config = dict(
    norm_eps=1e-06,
    schedule='wsd',
    steps=4775,
)
Each number is 500 + 25 x the weight over its row's rms, rounded and kept within 0 to 999. Layers, rows and columns count from 0. Numbers have three digits each. The size before them is the row's rms in percent of the matrix's.

# layer 9 attention query, 128x128, rms 0.0964, rows 9-25,40-56, columns 0-127
107:515484471493497492499542478493523466518502495534491519485476514520491476515463486465510481472478489522526451477489532458483479513511498472485523507546409499510478490546476469511516477494478478511533482516479503509537496496498520515476488490502495416507476532528557506506502511479485489509516517517535516470515479467456507517520524495501494505503484503480493542448509499496495570543509
107:545498507506500511463499480484498467520462495512490491509508484452532523508501500474451473498523478481494472485455515553480484510534490459522525506572495490549478493490466487503485461514538506496565491503497487495527506498538498521490498483497459455537507496471548538513555452535500519507528534503523509487517513494519458526473526494534485515472526481488495481467520470489490483497486
110:507506525469502470504495486481484543485454475508506518495467491501535474511516525521473496510526477494551483442519532505545489484536502481466506496516500477439531528521479493497478437469470488507541495497507493505499538552494518514541503509478481537505478470503482507539502490498503483545488480502506500470442488515491469469463463493505516483526491478514440525535518477517492505554507
119:499522487489525513487498517511553467518494526483498496495521465513480480503491487498500514517556491498488489473489460529466456498514446497500477513547522480542475497516567503484503508506481514500523461491499504531520496532505496501492456487468510486518515465529488529484534503516526474446491513533507554448565488474518454518503510481543510532483488496487487574500527495506472503493525
124:472497539477489518490522509502512568507496460576563535497465490495474478478527521501507540477491485488511496513506510498488504504520507541523505498468513510502527496545471483501491477480501492480527506534543512509466513475488500494525482516497533510479506531476480494487533512491496445479509493506499524496425507516544505499486498492444495468544512520494482490501529479492501569526446
099:437540492497493485486510507467521481519501498464529484506482488515451501508523459518511511505487476451518519517491505495478482503519532488496519501513525509467452495481546516556517509544478469504528462502493572463501441526517494448497500483534495491507511479466489514567484512503492479512504460462500466499550519518465493507488495475505450507494486499491478489473518512510497529460520
112:492466461516530520536531497508505451495509508466517463460528508527455528534485492458462544475501524483487527507526473518517523506489509510477527539483540486522499508475499521508495533486483459450499533501457464502470504418515515488484487518493542515458489510480539489504474508505519511495516480487471504521534519530493518508470467487473479488505529505501492480508441464510525462481507
094:524453504518502489514484471437534509526493507506505467516500488523503511515459506543506462525471474519539499502496527499514468497541472463517485491441513514486469535465510504522534519470517491499482469499517486484510454482528531475504490476520461491516509485520536510473479480505476467472495439509484499471519497495490464499521519514493548476478581541487485490467507559501514507505513
079:480493485445513536554522545466508525481484478514471473473498505476484492514504466490480505521487522460516523526509524537513511512496501504518502525543506514484479493484465544503424437532538511480501493551467509523521479499491480556497482513517481527464472536503486499501517484525477503523515522479549514508520505516540542463501465522482447493501509492488524493484494500504472510482537
087:566511460453482498468462509496500504489499505519511496465461496471504527484491473492478534507502523475482467520463493537478504538502477493543463555485435464532511495498508536494486480506488490521488545567522528537485525495499520534526469522454528480509511489488495504493536452524520484503503508474527512522527492498474505488484505476517480548485489510479477520496503489499444500469518
081:490489464553528512560520493481485505490515501496480484522494522533445494471515506485460521514499517532479460516482481565452495462485491476510490527492477526498508488510480471527511537477541510438509509517467485505512505467506494513548485514475480479507455493476477485510509502510494514551515468511523439547531511543479523491513513471486501537505517527483487526508490520472498449516482
079:525518542492442511503476515512533490566538472483528528518498485469447498510457511530478495447496514469533483508501506511513488509498557521472467472483516488488517495477452482473564472536502466532539510494513558506477511476503513487499519493469496487528532492477496514496510518518540524470462477536476506479498508500508477514494452491499494490508510488484464461498484495508486487497445
100:491502504511525486489484507496516518487515512529524494497476500498513505470502501501495471523498505449508487481483486521565551531482491541524497501508509492458523513468462470455496449487501517513450469449519522492527510475545464493445512508527457526514502527501557523478474491510483518486513537470503540510523506514553523477480474472459516489520529480508472468482506480501535560499502
092:526505475466475475476502516484497471497491522530539512535517494478473529502472487477451512460546480478473511498484488497471470502550496499500481485567441503531510508494456498549512508496510486491530543554521482466471485511488517530499543477472535520512510497449479496475504526519521521490513529556499500507467536552523477487510475478545490513477493496495503514513482466506492522491473
085:507522489488543522515535500489478452493488531504480454461479476518491505494519465469484511468445517540531528439504521512474504500515484482492513496452499477509481491526525511495489512467477495490495444537457515546478514467497458493504509510510544524488500474495485512487511495484502479446496459478521493501500509469505491553484522513470497504482499456509563498506460471519459484474544
088:511467505489482513460543491529492506521524534562455476504514498486551515518487546495508547515465523469503473492523453522499521495497543542492468461503518501465513484457489507509509483546549469504496511490497472505514490506499483471468550497541501520500518532461543493502489483516509527485496471503480499512481483501495475468489520474507515495492544515569507485506514478462559502522503
117:472523495503530503496467498475451495497466450487553480470473489486507466465503548515479511458511540542507522514498477492499517517541466502482484489472492486491512516479479524489493533485496504526524536515496487463492509498508468525528508542507541515501527487474452499518469476491509503498507479489543440563460504512472525462504495470477496506517474509464557513509511483517434500501495
095:477464531546524502474496498533478469571507517470520500459555471511532497502522507497536475514495479499479510488512493540507561491486542471480514487473527505494463555533454501512513504529509446467482517509504503507510495466492483478496472545514510522520510515506525523560498489487562507512471475481491522483515487524490496482508489482528481493483528523530468475492536504527522532475498
120:477498462509513489498514476482482452488471503459512471518525482485510498463476531426481498507506522506502494517488506498436503484526482480443480502529433479511508493519477470492488530470472460505538505526456494500482498511480509498504485503465517483506500495493515509512529480513487507508487506534514551513516567486502463525525492468510503521504527469477514485459499498525480551472425
113:515499499499508484535519489508487494509459512465504521475486499510489550484522527442478477490500472484459425494488512517486512551469453467504511501511497499496462516503465518531537511529502440502456487518480514531473474491530498518483508500517494463519541513498508558448534490530502511481530492520482464498508503497491566526518555504514503547488508511498519471492505517537500476485505
110:530534470491454495523505464451498529495513512529506523534531532475538476495483479490521504466463516498461482511475535501532519482504500492477491466477516509478537495507480508496560445476522523490538522513532474474509491484469522522473495520548473481449475497502452523479473500504518489497487455504504547486525521528481506507505460523490534504532504445522519526525470486487472518483528
091:535541486487556508505456526490506487490489472520497464530498496539516495489507492486484485487492522483522500481513488543495465487519468458533477473492480548587497519498547480499523512500460536514546480484495500510509510516534461504499487478469507509471515495505494504481535536519463490443505534490519531470537494515480496483454517488538452511491453504497485527501531515473477516489471
096:476479521523515480495532520501503473571493457453529518480543495522443529487486513485504522495511497494532496513526476552486481527508523467534495505508499488504486527555491523537493525496504463508487525539489540513443495473462484472499518504504503500548534539501488511497515500513502531478511498508491474528549516465470474501480512526474477453541501501458477513482520512547483507489467
123:508486487474539556512511504474506470510528468482503513534559517486470504476482506434520495521529530484482489482495475520485484509544449520441494470500506531531509530487508516501469506482455501534510489531471517502507494489509501504509508452487536553529522453486560487508476501516500482488517492504476552467514489512474499476472532449491464500499500544507550502491501475510511491503486
113:472508468516531483514533470480484469515492505481553541526547516454497491536453486486452536473540501527475506495456507508512474492506462502451521487487464507492514492485519514520516515498538465482495530516482464448535477514469500524496525508525479457501465531434491530482500531538526489540494448485515505498514511522467498483515477491497479513487524491491528490461499462495521488500503
081:490485502495506481495501499485515507552477469524523522511499491549514505482498470470499550472510472482493499518519510444496490504515485538451529536516466546508499497504539505499523528501480564491517469499474486490446467508527502472528496488512462498517534465494465562497504478479515534555456512466529520490517469474479507487519554501494502501479496496520505563516506540497493498524479
077:523494510454514463496545515494461508492514515523489457524482459556480555476541516479501488499456473505480487470504511518486527509490550532488492509499556570460468510483470490475476509551504452521484509510475477464513508503537504474490485498539495497492470504498516529520479489497534496528522495503480474487523478541513536477514473548502486511506510529511518463490511515474492543480511
087:520449522524446496469489494500501495509516522473506502474480506491507543488482535427500512512491541540500482473523493494481508480508495568536485507491492452493517518489491473490520496485541463539513465488477473481551521508527459504508462519490505518498510511497492495484513454485472466486524464496499515517479495489464499495489520469455549515489489516471508448497544484457457491535474
093:537515509517491493512494519493509471476472506479500504496505466531492567494498501464485505513533526446492466475507527512521464496510446504520489475496522450497475505484478454463524491492481473547494457470452505488487489480509469516515516496497542488485532510487529429511512503515495517485553489511458516525523526511511541510481520496469479485498462494455509501508459523527460523483452
111:485503496444492500505489543516530520469510476507524496551495514498481436544485547531542475496518422529507506475492497493466501503499502478455527473518473518467518475510485483532495475519518461477499555547511482526494503493457526513461544483467487471519472542480485539490498500506472486463503510531500484477491501489523520498506490545508473500496496477521485513513500508507535475542521
090:521492514540513497509476529506494512534532496541488513515486532482526503480503437534487504465465490510457471498507500518553523476472504474565475492526502496480522511511522464514504473528528474492497530479536543466511484468500486483417558524474474501504480519507509492498509533481505521481469499484466491501484496511477477523497458478444511484510514452515515494492474478511525522500543
086:490526467470519454533476491470520494493505499472489509516500497486499490498484504502455515452584458478468489423474547488448487483548497477516506464550476491514486526513489516536462476527513486494509510546517495482481528500498470473479528492442493487496447496497480496533486480502476534474508495516527499503500504487508463473516465486495476478508473499484489506493469507479466489533500
116:510551462511464507515520475465492500473474503509499504536469488492483533468432496449485505474510543499510490491496524462488459496520466488511491522501454507540495508515474490520502490525476499502493432500506490526515497533509516533505483462503532439498532483468530504493526494489487461506525509535573544505508503493548455497514523497473474506506532488470523515481501483480461514496490
102:497500494430496539488528508506479525497513464508519494533495490476535462537518534534511473506522534512515491487488501499487483478540471510476470453515450464504527534535457456511470479520514513454510480480512457508506504519495505556467483483472464489533521485491565501497497488496506492508490503536569492497529484506503505496491530470519502513446523511494536512519519536498522513491526
# layer 9 attention key, 64x128, rms 0.102, rows 8-24, columns 0-127
104:506447475495489530493575511502468488469508503506455493516487499513517514510494473506520528487501458486472490477502487467511561513530492488477538497523511537533544460494499483502546496504526494503488470515477473495480494435485448492487523467533528487436461480474462490511478495518537491489518500487473526492536477520493510478499461486529487480464493477481471483477479486539476526501506
106:541469506491521472457490454487447500487476530512518493472488526483480537535536484499491442481516514431506516506505535497478542494495496474495541499513507489514539511487465508481494493507503469499476492520478490511502513470516480497490567489504456528499501500523492514525531524533491494524514505519508539467524536515499523497536591529528463516483516524530493522533515518527489515520491
109:552479497487509498504513504532478457474510528463473472493527538472498523478490553505517521506515471537478508515559492509465557513497469507444505502492511492492558519498458522508496476480497516511486487500486470494500505482493494529489539509517477496535468481495557491508529550469469550524514496507477481473547478491489493478497495504461467513506459527508518497489497460536493558478502
112:477475542515476486496463490510487470521533486443530538510473482503537497506490507497496468546496505530487483538519500507514515530474537526539503496528462499443460515467499484484539497492503523498488501482514479552482507533498519514523493496505473464468523511521515481486454552499486485512472476470493457447483522479532502506491518517509499465546535507502467442535541466501508509492487
109:498498495478466478491487523442507483506471484504491471470492496517488496511504510501468455487521534454465489469516451540493490475511501500523550509523544463447522539553485469490455523515503520470481471493465484506511506514563471521445519488461497503509462513511480502499529493522521532513503476483485503494459531506502512511510475472495496483487474524508498572512525479514510533464482
110:523516503478486513531484525468529477551527489468498482481490443512505537475502510513529538518542484472514480469500502450520503545524528483523484523530537474524492477512499512548453485507508537470527519531534497518462488476492539488480492484548478448483548520517519520493499506490471478498487509534546487548473474526521451507502508540487512480490518475498483471492494502502499490539484
107:504480491533471527536536491465501516509497512497471483485544526510492521444562540532494483464479443506504489503533529495507478481488530510425507483494490514486487493516495514486489507508498507503495501503463526488518474477519507452507515460499515505462480500514557455516508437540496495472517466498492488511483522500494523482479478447522490511507507500489468509528507500424529509542486
109:537481505507528547519507509494512536546549477511481524498481459503511514510495490479495522463503494485482497551522502474520488510525491506459487560519468581500498530484523457509482515486531472492461478504457511479467509488508485500510526485503492548505465508475455513541524459451457518458507460493497510507505486478508547536529483484504520486531498517499480512469496523479486508486476
082:497520496526485520469501531527501481486491505513537524497516485466531530520524474507498542504515474471484522463547467501497518501490531536492538494526467510453522506534499512490490472543462505478489483487481504505479541541556456486523522537461494540494559541487463485506477498481492482530487531521497495545507455474538490472517524525496490515485471479475532524510551484469489518511509
081:495507504493531492518497473514486541522486507521464485534532498519511471486461483517482477527544529500519523461463533517509500463506501489453539538485512486526485465450509499553520525462523490488491491483523460525471468505481515477515519496445532480474513474471487525482548514540530495520492511537489530476468578474489503521478473511477489481477499476487481532508480536493498518529502
085:507477491479517475528513518489494494510510488487474535487470518488500496498461439505474504495500471557499485464450539509470492454541479477487487517474493481564494481472481460522511508474514497527474513548493562504510510480486509517525524484524489472482459447515478513526513520502502515504508573504461543500526507497491541498495498506473459528505508479487497480533471502519550530511500
077:486566488502522505540459488502499527513450513504520470550511508516517507508488485488480515516538487475468512465510475498511509483491522490461522525493509504545545487496503507525472529496499547442512518494558503476479465538505498493497500526462506495488513494511509512532511531492488547460457534506548515472464539497502452521472488489479487495499514494480489482504477496556543499516556
085:515528500552482477480493495501538465512468461516513471472501494515508521532493544492529491526487521505470514490511470485529500523467474482500506505539489516505514521554553448433476472510481536481461492480518497478488484499510501488475464526472506483471513468475537566495483480487486533522467476480540512487529460509507518489483544504486549512526504491530488448498528503499490473505499
095:507468461536496472479503495525483526516585511506493496487525511479469512474497542525537510521473506457470498518477529498500530550503478533513526506513510478499474521480457460499502501503478517499517517495510481537500522484475486503487493528560543483526465542476458460526497509475521481508514512505501469451515461517514496521497519540534510491469495499467500506489534481495465519470438
108:559504535507496431483494505497542459499492446490522482483528521480480476532533518475484531506524457478501520489490519517471499537491492465515531518566482506524513498518572507512454495494500542504483494512492504525480505509509487520468506516494439459522501524514515526484523505487490478499531509478557549499524491481507478491490528494487544531499494520554505489495538514514497505501493
095:530538521501475482478476524512537492487510514521494510489502513511524494495480457524453535462537488507507494530505503534526463506532524467536487440511485527481525507497498465503496488515488474518474470476488500525451495491510477558501503477483488488518542502478543490514486459499519549434520530522487486526514513518480552546496521472562533476506461501477527506486515488506513530515486
105:509561463484467546484471491537512507527516502533525490495526522527466502519477489504432510472529479502488518507541514495465479557500497473472509519489482513473477491538482484497487480455539475465493467474507494467526486521513480502484505487472527475558504487510514520512497509515459477494477456500469517496520498457513506505495501485506508556484460520455505449521545509507540488512478